config.yaml
num_hidden_layers: 15
hidden_size: 192
num_attention_heads: 6
num_key_value_heads: 6
head_dim: 32
intermediate_size: 768
vocab_size: 1024
hidden_act: "tanh_gelu"
norm: "layernorm"
norm_place: "pre"
norm_eps: 1e-05
positions: "learned"
qk_norm: false
attn_scale: 0.177
bias: "all"
tie_word_embeddings: true
parallel_block: false
init: "orth"
init_std_qkv: 0.0372
init_std_o: 0.0
init_std_up: 0.0372
init_std_down: 0.0
optimizer: "soap_variant"
learning_rate: 0.00774
lr_mult_qkv: 0.5
beta1: 0.95
beta2: 0.99
lr_head: 0.0092
max_grad_norm: 1.0
warmup_steps: 200
schedule: "wsd"
decay_fraction: 0.681
decay_shape: "linear"
final_lr_fraction: 0.05
batch_tokens: 65536
max_seq_len: 256
doc_mask: true
train_tokens: 268300000
max_steps: 4094
dataset: "wikipedia_en"
Each number is 128 + 32 x the weight over its row's rms, rounded and kept within 0 to 255. Layers, rows and columns count from 0. Numbers have three digits each. The size before them is the row's rms in percent of the matrix's.

# layer 6 MLP down, 192x768, rms 0.178, rows 51-72, columns 0-127
095:178146107138146142165137132107108163141071079090082109127118160122145133147075133138188153118208083107182106176148158128107080150117113084131128167144101123071131115069104142141142160115144161114115124090127137144127128159095121132123108135130109121161132142175116121092125103119099077144123111079129189123109124127052053178140170123210097093174120165112177150074138175152088151146099
102:107120116131122081148138155104086156133106106133210113173156127124123140135145138127089122102128067101127154096129138132125103101121173167146150108159086159137186086161087106128148077158174083087159165091127159085100153207093132107075094100095096152124137129117151171079078095164109114124123116078125061164185143118199087138151149118136130138070123126129078172107072129199093174179132
099:083160124107133115129117166126179151093068149134097058153144133090119143100197143117150182150168125182182076178158130151075111134138101097158104161128145181141099126157153129161133161156122119147092119119110096117134112103163152129091141104162074130144173122064128143094143129159182134149149178186059136129155146137187091157099189162162208160108099104113078040159131109158090107131162
102:113153121147118102113160079095125153110158111168157133117102135144217181106092144093120181108128097182090091135182089076094081118149160135070069121115116131142150160119158156138173098183096137239154140138163187108133149134148119120109133134131142148171135114115142173125164161141092168138182138092121118161184052108184121160151109100139115132169059234086166123177136154092171122153117
095:098150163155150112156178169183144105148132165168046134142090133123141144101148153153143123129182101106069133155138153097164146161090118147083085092147113091151123097115101139176147152141155118133199152150133147105095134057115105111079125237161091115155164097144134086073145090137155134157132102138151083154111137174148127143076125152099139145096211130097113103160175086089129112112148
103:137137098120186141141126147130156146173154107064099144176154129130074170115114103101181199096111093106135140121105110190088178165139169103159116113100175122167147118155128083174134117103148115190134113110201090196102148119137064150202139160114160126150117121189089154157089092116120182113132166159096169135139128172153114083167146072133153167098122157129144144132106097130104116113105
099:138157124046075156163117101116124150129105080082167145120110150161143095099124143154160133147126151107102089169139128156137123166116121116109158106078137118139096142118162176054100196148119151091142114175121133075074178177137142101081096142104166178133096137111139106130117140094125111082112151178129103134148177127127101113117147113120124132119102165169121117042144135124100132094082
101:087121193156115154181123069108120087143136100155086112172149112095129133080184165093182138119093164103138104180142096123178138120167084168116121074121086110099103127108132129137168093163146116121101086219161137124091134135136106143145043117085145136105108120176121099113184153127142174112108123137124113118081130138122170125123163150088158155130114081175089161137113123142118143105097
102:144144075107185105091085158142103108107139165142112042080236116087128149101091149139076145066108140164107121156172132122120153131104103126191136126133111080151049065098105082055128185086078111119139142121114130119165105121137143115072127136151150130114091148136107076107160141128072174095152086153143120082121149108139075105117123100172162065054106145045126128141132113144134144076149
096:105143112131112192094116099073115130149105081167091173121141130145109146164138105108159124115070132122131120154150129189080099096095182175132204149116154152148149083136133077147123118177103161103117142121083176122114109124156132122105116195071140122101123088111129124136137189127136109105164131186144119143114133190136067114152129163114130086116105131152225071150135168123176146145115
102:132116153120177109179116184156178128089157116158164074086074119123171112152100077160145144098184116173139099133129123170113137143130106098133066164101150144079130165104110142118116149137101164091154125198104092165115140070104178094129071076144167174092151128136147102145152077148141181183105106135116186071089110135141131170146198107162141155142190086150134161157132131068128097131153
104:135172185112139127127087130146088148094170118074070117151153185072121157080137116094126170070165149145129102112156123151169091140145112109139154144187117150145078116130163117114130110134096155094113059154148168078153095166082090081143102101120131172150140163152182159115146126155127079138113125175142143101128143188108090165132122152084115130149121115087098133132133160124091170113121
097:138175099120109149095036117135101164094110088109173179112170112053130107188097086127153136174119120142139167088114181109141148110135108140103128097070093121137152117133086047125154111119097141122091145135109117126171187092138166130142149153127118135120119076112120132141118129124061120089105085183135162139125166109119109145123094109084075122097109115090135142173143094186143131152144
103:149117162072110156124150109178150147099152102119115165111064130154140136142107143174112118139159131126149121081121107145142170119148127151123078148124083152193108130180187060133110145154150167125131114108154159105113096117074125169150195127131162085050160105118125098095164151093133161114159146118118127139132135134168228131146153114170151161192168164091143176179148122114151110143148
101:104163131109130138162145098154067134099121099123137114193078192125117160125147090137072106125099117057154098135149131171134129121141101153131107143136068179142124049094156116111139102129155119120108118105116076113144162152059110130072113113131153115153144129094146145132100208091105061119110170217123133171144109128130141121068145117146139164111133132114175114146179073151088208095133
102:062128075136095130120147166125080130153175181124104113181123105133144108093141073095107134129100130105161124143148174083065155120131128157091091133078175102182107189107133133126147111113059102135107088146099114131126112075092146105108177136084167155116156126079138106078155122126117153114099102101138072160151085090212161139090117121163132118097111128193120110179112110115148128139050
099:174141078158144139154102169124149088132097157120099174140115110065193181131107152132156156104115090150123096108134098146189149144114149076082130134126100150107161120167147109080118162150135191105086105103143157160146156102100168139092112061143086167123189103116089115111078110127133136146125133156158156106236162153125138086112106161132092134110186137153093125163141158174123112161079
098:163166162192136126147151104072065143136102158156132151142106117143127125134089156141114207184154095164119152080136141150157111156091093119173158173153138108132193092108122145123157192168102132138086158145141126185120088163179112162111122137057183135148142112112139162166135147116170137156166134097095166101078121126147166168131102121098130198099147114137175135120141140110138134105170
097:138107120131132121158150096110141145159165211125064098117088114066135121173141164155135149099158088143148152100116132152075112086168115210075111118135093136077107186128078143104132119154164147174137163113134095093155150121104137177114139080144160109166184097156094137078127091117131152166169135065092098116104093156090129140161119089087145098103182134094178117130102136142167150107086
094:123124091094138107152179181163107107159132088103163082115126090116082145120093128127085114119066167138146165071134112094107164189116108099075137110078143123137119092104134128126128088119144159140113129109089127072049122100160128086130156138176140117189141103130106126166070141132153128103141108100132110108208167141100127141161185136110172061117126112171160130125095123079149104116074
098:194109069164165105150105097135073151090073135125087214186123078129201114070137134089120065113183135130095160111121081143118122147108111117107112152160088131115125101141109071133121080045159136133170182137060213160121145073150136199112105122106161111167116054109170100162157089131099148096122122133122115164028172147097124171138155100064155091153112147066139112155190096125144148133139
102:096081125035066102121122071119163104133134156201136179159141077092159115085088138100151072118157160121168157081072159123084123115108120143124077131110112113138152043182141147105112104165147126151099129164151142134127130111208154160111096089150139135132128114160132150136132061134129117109121131142110158074137172155090111144138123111171126148145129169115156170124145112084171149126171